Weights of a small transformer language model.
Size: 11 layers, MLP 768 SwiGLU.
Architecture: rotary positions, untied embeddings.
Training: a variant of Adam for these matrices, 296M tokens.
Each number is 128 + 24 x the weight over its row's rms, rounded and kept within 0 to 255. Layers, rows and columns count from 0. Numbers have three digits each. The size before them is the row's rms in percent of the matrix's.

# layer 3 MLP up, 768x224, rms 0.0893, rows 132-141, columns 0-223
108:129098113125109048147109157165137090131120109151152124127095165100124141100132099123100117084120133141161099113113136119162137095122087161128108165143119160147106106159123113162145109111159142085190136116111127138172113148192150133139146128112157124140133117132149155151158149130106173088102127167131078085109150145112091127179111156133143123121109149154117156115145166123125117103113112102111106097131124152152133154140104110099123154122113150168124107154140175134133154118102118125097144151154146086104102117093138132144145115123114121116094165145160120128166103142138127118109177135108117125104115144111083130132108098141070134126136135087153107134102149164149137176134
098:085169120116100114096111097161108129151118107112128140176096138124100141121175111157113138128129095118128125089084118087137102136118098127116128105150151135096123110132146149154177117160139175131155106120115171137135131141119110139157157136174134111165118125127166114103124113115154122106086131107122146121167137098139123148168143088139120141095079136161092122145103098164136112119126171147168138122136122043134144130129151120114157132141140128107131095097087138171109137118113146116155140136128091118086134130114115125110149110093166115170090150120123103124099126112135071119119145109122142116105117155140105091068179119100175143141118113131171139114140125124087082122103
091:137147115129111203104151145131123132174123171178065099128117153119131159151145062126114113121121134154148088137087161078131133147094117115128108134126143168119143137107126108173125148140148137128169152136141086161103125084115164113111125083102107165133145146114107172142123151158114105077123122147134110168153130135126144146175120154124136142128206118133128149183135088095145130111123121133118082105139116167133154130161144104101128115093112176103165111137114158137151135152105124119112132120155126162139149143170118136105112137139183177104107134128135119138153139127117135114116099096119146139108151108097138141159114123112153151126100145121126090133128101105114121128150
096:123134085141139154144136083144121130125097138149128135112116121102085128113090108145086145156161111153122133071158145136101110105127093122148123157164111166113146094141131117102111150145098113154102096114115147109141115135138148098131106122138140165131134127122107139148074135152153149112147102139134108105060138156106129142111169105137165088165161124128105130126158114164142167165158150134123150098146126143115142127102093141157110138093075125107146156137128077152141086114115095121116134098128108153128164227137127150092118151094163085180127111110093142129134152129116137177150102107182159136132144125128137155134130124111147143123137120161119121106171120128135122120157
104:134168111119135117105125136185157113175104151096147131147134134113112107141089115121094141118113124143139106117114140114143114114132125100122151164137104154148139139096153155160144082109127103119139121155163168128103160142087123139110110118076086139131122138135102115118130089138157087133125106179128145180161132148146122193165129122135131150172108139143120161107123143124113117169125076104142155125137090121143145157114117116143118108123108090093127135157114125130163148189120162134117131144106131133152134112126108120117115170105129156152156169140142145118151144101155151129148106110132093137135123125141159155143169124152066173205154131148121143175076113076131118150121
095:103101133109106096108153152111138145140149117118132067150134155108094118117106110135127144156124062128148117133119143071140139160152092137125137160135154138152152119121125166159159126092095123089077108102123110128105161137161160164105118100143137128109136112115155100086144107128160143108151115121149095149163133109143138126125138135113080116194129143168134071146134138101117068113151098116110144131089077123124086104138187110113174144118133171159133135145087105116140080119142113115167141098144128110110131139125129160102118143095105102109136127118160095111133129075154144137120130123125150123101107123126139132122112108104091178121103113158117118171136115155155139118158
112:131137153119078122103137129112149149081119106160099124143137107133113134161126161152072113151140124166122124112145119093127140161131150113108078093166143124096136209121146132153143121125070102115146156108139100126148087107135106129083135087115135102124134106116128173137136137145144165119090099152159131139172135087133115099102087156086121136108091117156175086142135119153151138133104110166130119110143106143136155145115131097122147096153140130110113060098080126132146115131143136113099178145092100114129149078104120107118155132133131133100099129108152098129133107112133148147148115108119117094119121132109140134088166151099102138125078101141114103154095118164111130153117
105:128149139120078155112109115130159141108102079157132152080097150156124127110106148124133150144128116115150146105137193111128128117166131136126075160173120183123117135120130119129090128136102124087192120126133156121127127115168143128142159167105144135158115129113114114161135105129119146137123148136100159101145112142139155124139161121129138144119084151109117102172149104128124123079096118131109189104102147181117138113133144127110145101136149091102155125103063115118143131147138107169161170181127158103146125128128110121128115158146093131160110143132112115114126108076107143133127141085082104130129094147100157111130136151159095147115165116094148144122113123159061153121161
098:115104114168119117138128141123108152141165137129129140088105103143147092176116140066129128125117156087130088127118176136137150121127130143124080121106081129141114157161096156142134124157090104173119160159126149114096146143158136180104128117113147127166157115165105139143124093115167154109133110123104111135106171135101114097113162133146109108137106113111148089141129118137159102154101086143116124118135120136118137128150139117158198139131125109122140126134108135146154125106127134158142142176107132116125138132120149135125113057137075068125132124187070096123133096119108134132120139118147162096124129150168122158087087130135147114102109153140090145161112103161109103076116
094:089102126138089172143084124138158141097121098115134139094084125151158119092147164124162110116148124127153141129116197122124153150128104121121111143107118127123108139144124152108103150126134127105143124131179118087146118161184080124133087131116099153169135088176102141128121101115119145130097095150134074085145153111148151120106112147108165152116080130127090115130120151152117121115148111083121121159133128116080136110150082113122091112111141103134127118121116084138116135115139099120121136118116144063130168131157135094112118117149136094123156047141107123124127092138105123094120132154096121132137164135119170148163175116104110135179137109127161122108161107118146121134138
# layer 3 MLP down (transposed), 768x224, rms 0.0916, rows 132-141, columns 0-223
104:135101096112083097119134114120134105163124150119095133125126191083098154105136104096141120110184125124143154113100179136121134133118148137105139125132088125103098121178129147133115090087144122115131150131149130137137100174137138125129160157126148165137137156100095114144131094173148152116119106117154139159128140131145143119124112183146168187113147138158146171092137132138148127179154156140142153127104138147129104120102084146147117155149113146106104171163132162162105155101128152130145124123137137142083085170115130120167110151125147118142154172116173119136128143107103111114127135106140133128124109206117138101144139051124142129105136168124165120162112145108125151138127
165:123149122127136129128116129128137134125128116134128122139125000114130120135126116123130125136000120128120127132126124109119119126138125133130151148129119128122115131129130125123128127130128130138122138122117119116130133117125144139123126126131130128136119130141130123128122126132133141128135122130099129112140139136124121132124115132137120130136142122131133143128127128123124110125129116112127139142135127124120130137120133000123127118125127122136127129130119120129116114123134122129132119127139134128129137146114124133123115113128125137134123135113129129112132126141111131119120126130131149129119131000132136136126141255139127122144130132136129127135129126132121110134127
091:131097182140072120097119108152129148144118165114118120148131089103133106113163115153137172169108127142145099141138125140166158097169093141150095120120096125111140132141122142133108163123103146133104118134135169086128147162141141111123140082128088163125082144110093117130138081124151085122142140145113109110127114143145129100132114151090208116171143142137132137108082144153173114090127158123126138109120139102162159096129153098141114096151104172124119088112125121143123110137129131134198111116135150142119143102093127122125130137130169155110202111132141121138077152121140144135143131135134142129135131107139066100114145150109118123116141111106193112139081134105163139135122
097:126154141144089131117118205102140134115104124135079087148124106107162125135142129132151109153088166114134152128148098164108132115137154138114114113115132129115101130108156129129152115135126161138103123100163147114141142121140135166135147111112135128101138128115119150103155112149079126129135099141133145093137107184154097130127124108144132108122079160124125149139124144068163121130113107124154109145143149146053092131111069092158136163145114135128115096115131080130130166153139119108121121140148094162129100139158133103126127160126130142090098073150121139119114104107152102091110157143146087106151116084130196120095132183127093119099126158121096180088103103133100136126154
092:165167123125106034117081105108138154079155141098128130162106172168110130150090104122144141178119099116056147094159113111103124066113152140095149180111123159109116119141153146117152155103140090139145137143128130120136126103117137128150115163102146138138104110155087103128127140164149137084115101152086142130144119162128095112166131107124099137156134129099146159111148153104122109142142133122107139112176126117135122145147138184119132170115100133117100117159107158108126122132136116123147113127147122137151094121141120153142120159131104161150105139138145141134105125196145143191153081128116154143110110115111132113156111109144132115116095145122142121179110126126146118109142
107:118127113123143147122073117127171141144142109129157167136123043124093122105105106121124136115034132099156103133110091152143119111129143127118109132129149155100138091100131108123113129116129150153105119097160158149094121151130119123096123121156093118139171122150136139144109083123124150152130124149115142111111141151135085110146154108155100155142113101116143123092087143099104123137105128144140141119117103133136127137114111036092130128121160113101131122148164123105159144111127111109129145116136118108142125134154131134119129155125130151164120135122120123132124142163123124152091112155134108149131108027140129146107120232128131119147115088122139150155117158106119149142086
143:118129133124127129142140141135143132124138118124159116133133006131123129120126121129149147122000136122137109148125140130118122125137116131152138132121129133130124109140098132123116111121138110123125136143134123122146134141137136127136129134123145148125122138126124107119136141106144122130137127116126135142131160139109137148118135123156143103151139128149109141118129135142132124130138151120144125150131132127120124107126136002140118113123125128123114138114140123111150132125115107138131127109115145126125131117109117125112112137114149136134132121151121147128141129151127111122141122105146148138117130000142132137135109255146130131110144119128118120120146137105123125105116
100:107138105090143107154162137164131128116118151159130125157125088106109108112126154138114130140078082138142150112103152190126137116111148110131126150115137132118153104150105122120116132145114137173175100104125116158132113104106112107139085084168106124120073186121169118152151102128098142155135147104130158131139143140159167113139141070118112086106092130106126115152135125169134134156116111121125155141126142160100147083096104083119142125095113122125098142108084100096079139128116062136126165136124119087155111154116140155130105119130146135134114116133127128140135099119170130170093107151135128105117096074091111168107117188109152116106148121103112144092146145155120147107113
099:107086106125148121120157151120115168133157138100120113106079204172151114144144118152116116169212131138121117135133125112126159132151103131107116082127111131106124092156090170116139163118164134137123153093115143120126105083160113125095116143154129141136155124135135128111124134122123143163122113145115142090130172136099139122117125123166123133104097102089153152108120132106101116123120137174140129177149091127128143138123129196110125116132144128143158118149148119128153150097130123189118138145144138139138148108122136134110114149129125151133130119132108133144125088144129126093117135152096132119177143209145107153168123044146147104074115133112139116140128162119132067100139
090:161118106126135110165158127102156086135139164165101136148080178135089166124134119130120120119157125116138121136154125090135165161076160141156102165119090111122167164162107097136108132132145116131098114132151144173124137127148120144129114116177077161139124159144130111125151099142134081137117067144130076130128136119141162135130095146119112141155156138114139113140091141113163152092144086104101137121110161153108115121132123147143125157138155142155083132135109080105098163117125115107120111145116101119168153152164128144146137150146151114085185149121110126148152122118156120130107159134130132123164108139117142143149067102083085105113176123135094165127139080139114128144132
# layer 3 MLP gate, 768x224, rms 0.0885, rows 133-141, columns 0-223
100:158168101113144100146102139130136176116171157122121141090155122124134062128121103127162152119142125140146076155168129083133085122110110138141169110100153118131104115140135160138118124119113133196143116122127076134111152138134134136111080115114148125095184150136124166127100126119128102136120154158084111149128108139103096158106102169105145093140120123103121140113134143117133161121172105127116133085147124145081114143094102161139158123134127118150151158127147111114109103120146133131105131154128137169150080158163137117088119144090142164130130084118110148156157138175146133127116104161156122136139157101151132126129088093164134101124141160098102147189120168115135151170133
097:103131120129103139093114147123130102108105147126162126161117151101108186145147154086140124128134149148173125108120131129159095132125109131188092115147123146134133131114136143107119099105123104157138167122123121152092093158127082128114153136149123180126136141109154180177144112140131130125086113181138148116101137119126134086184148098147160158113144140149101154145156154078130096130133151128145098152079110126131099105158140136164120136166134129125128095087126107121149135184155147122167140177120158107117096106128100105121185117158146108137095155158142143107121131120117099140145134125131108143121104144123146102102111120142132039139136149089139148148125144142115087124081
101:104154118127143142146121148139105147135071154135135144126105111117098076142098114123163077156133159168135109147080131149107134135128164194162118117111146090126158119148115143132144114113136152141158116083141157117112168093110101162142097124114129156117093144173190102082093140126110108110153139109124126140119141121135170093153120149089135149113130132129131179134138159129114161119134155109127087163136151094087096122096123092172138144135146078093144143115140102158099129119106139151110098110139133141092139127185133154168180144135151126149153098159150119137115145119153093109133126186136128121134121104126146141123094142140130132101119145106123126141116142071167136133102
102:123163143138099118118126093105123129129143126159145118107131106126100087142099114062101126121142083157144128108127147103158137102114136119117092116127138148103137137142153120212120126077130156125177069130144128205122116114135136134142105109108108081157170112109102136177136151124138101106121119064094099153095105109104127149146128128157100132098133137170119111114135132174109137200120134125090174151129133137129114114117138128129160117100056100110172133131134118150114162142138105126105128153125132153127107134146154112121143140136123138133142129149140147129100142129157137166111096130175133120114121140116097127158128155102155141140152166126094150161176122121150107157110
092:108158121127124090148109121146123185112125104113078131101141059143114128192146126131119111131165143110112145117100122142140160083126171144194135090129137173089129154134146142107133101116097140148146146146123123108123183118125167164125124129160111171132150135096163132121166130130095163140134125061080126148106143135100149121124137127129165122111153134101113134115163094144077087140110137129091129129137116106134102097158148118175109144135131143117150141134154150138116112150097137095117122096121117182143108133108175104102124116110148144169141127110091148122117174104135122117120126083135132141134144102107128164098173140164173132124134155116143117144137119154135105084098
101:133139146117134148180123123152123113160093165131165118141136169129133137115130121087166162094110141101178108183113168153123086102131093112148165140090129141138120090156106129145121102097150096158127139129123153138090143156097134137173118147120129191130107125102151106112115129108135138132138140140101155100128173175122137139142120093178137060156155149147106175120131127142133123128126161112099142127113117134103103117142107125170127143123120109144160176117202123113109145126118116148149111103128174158143107163131096108127118131108138107162131148212120160135134141144139102114134104101127149156133116118151078146173100130129145126102150166117129146140152123119157145112124
103:155138130171137115146136119117134107119135101134146145137082112144130151139081123111131107123128160106128147165103136104115107166129167134180106138135126108146095140124107149154132089115145138148113111166150142135178122112140098152138108114146116119141177083106115168119152108087145094130127133144136158137122110105092167142115145123120147086104155134154126141132112163099109128160114139107115112154124157109200105123071171123113095097111066133139136172103164152151134113071089124107132149144150123144088124143150128136099146157125150091123113100129099181133129123146123149106161107118151127094128125131081137122104175060151190117118123148133131106118145148117130129119085
094:119133119093125194133138124151151134114158126138135134116144084108104143104162167135142135158131112107144159085093120111168152128106100099130108131165126117122104123124120110128150148142142125167116125149148156142136144105161163134144146120144117101138135088120134140178122146090153085120153114152131045165128117135084119144079174136144184133111119122137109161086134119165138118138137118112129174115188095128102129127145155160109152139141094130110168135080127095168131141120130108104132178170126158111126126111126096126130126135126125122125109114126100122119121075111158082167123128136107119104186111091112117157110117170144090131133120120123118144152088165149120071118109
095:109099118141140142120175125104111167094127162127136169147151157117093138094094107127137167138136112133121126117148144108121173123130141104151145139113131143135146143132125153116143156145156116155137085142168154162078140124176129100136124105094088175107127092137152154164132136144168104146116055077173095089120123120127101144117107141137113090168130130138124129142104131095109135140145091086118122141133164123156152132132140134133136123104109111124107132155148087109106133095102115131104098119127096085136159142141141131135124188135164116166127128113090136164144158130174116149130163148156127149134097119157142168120108088081123129167161180142094143141136115096077138114106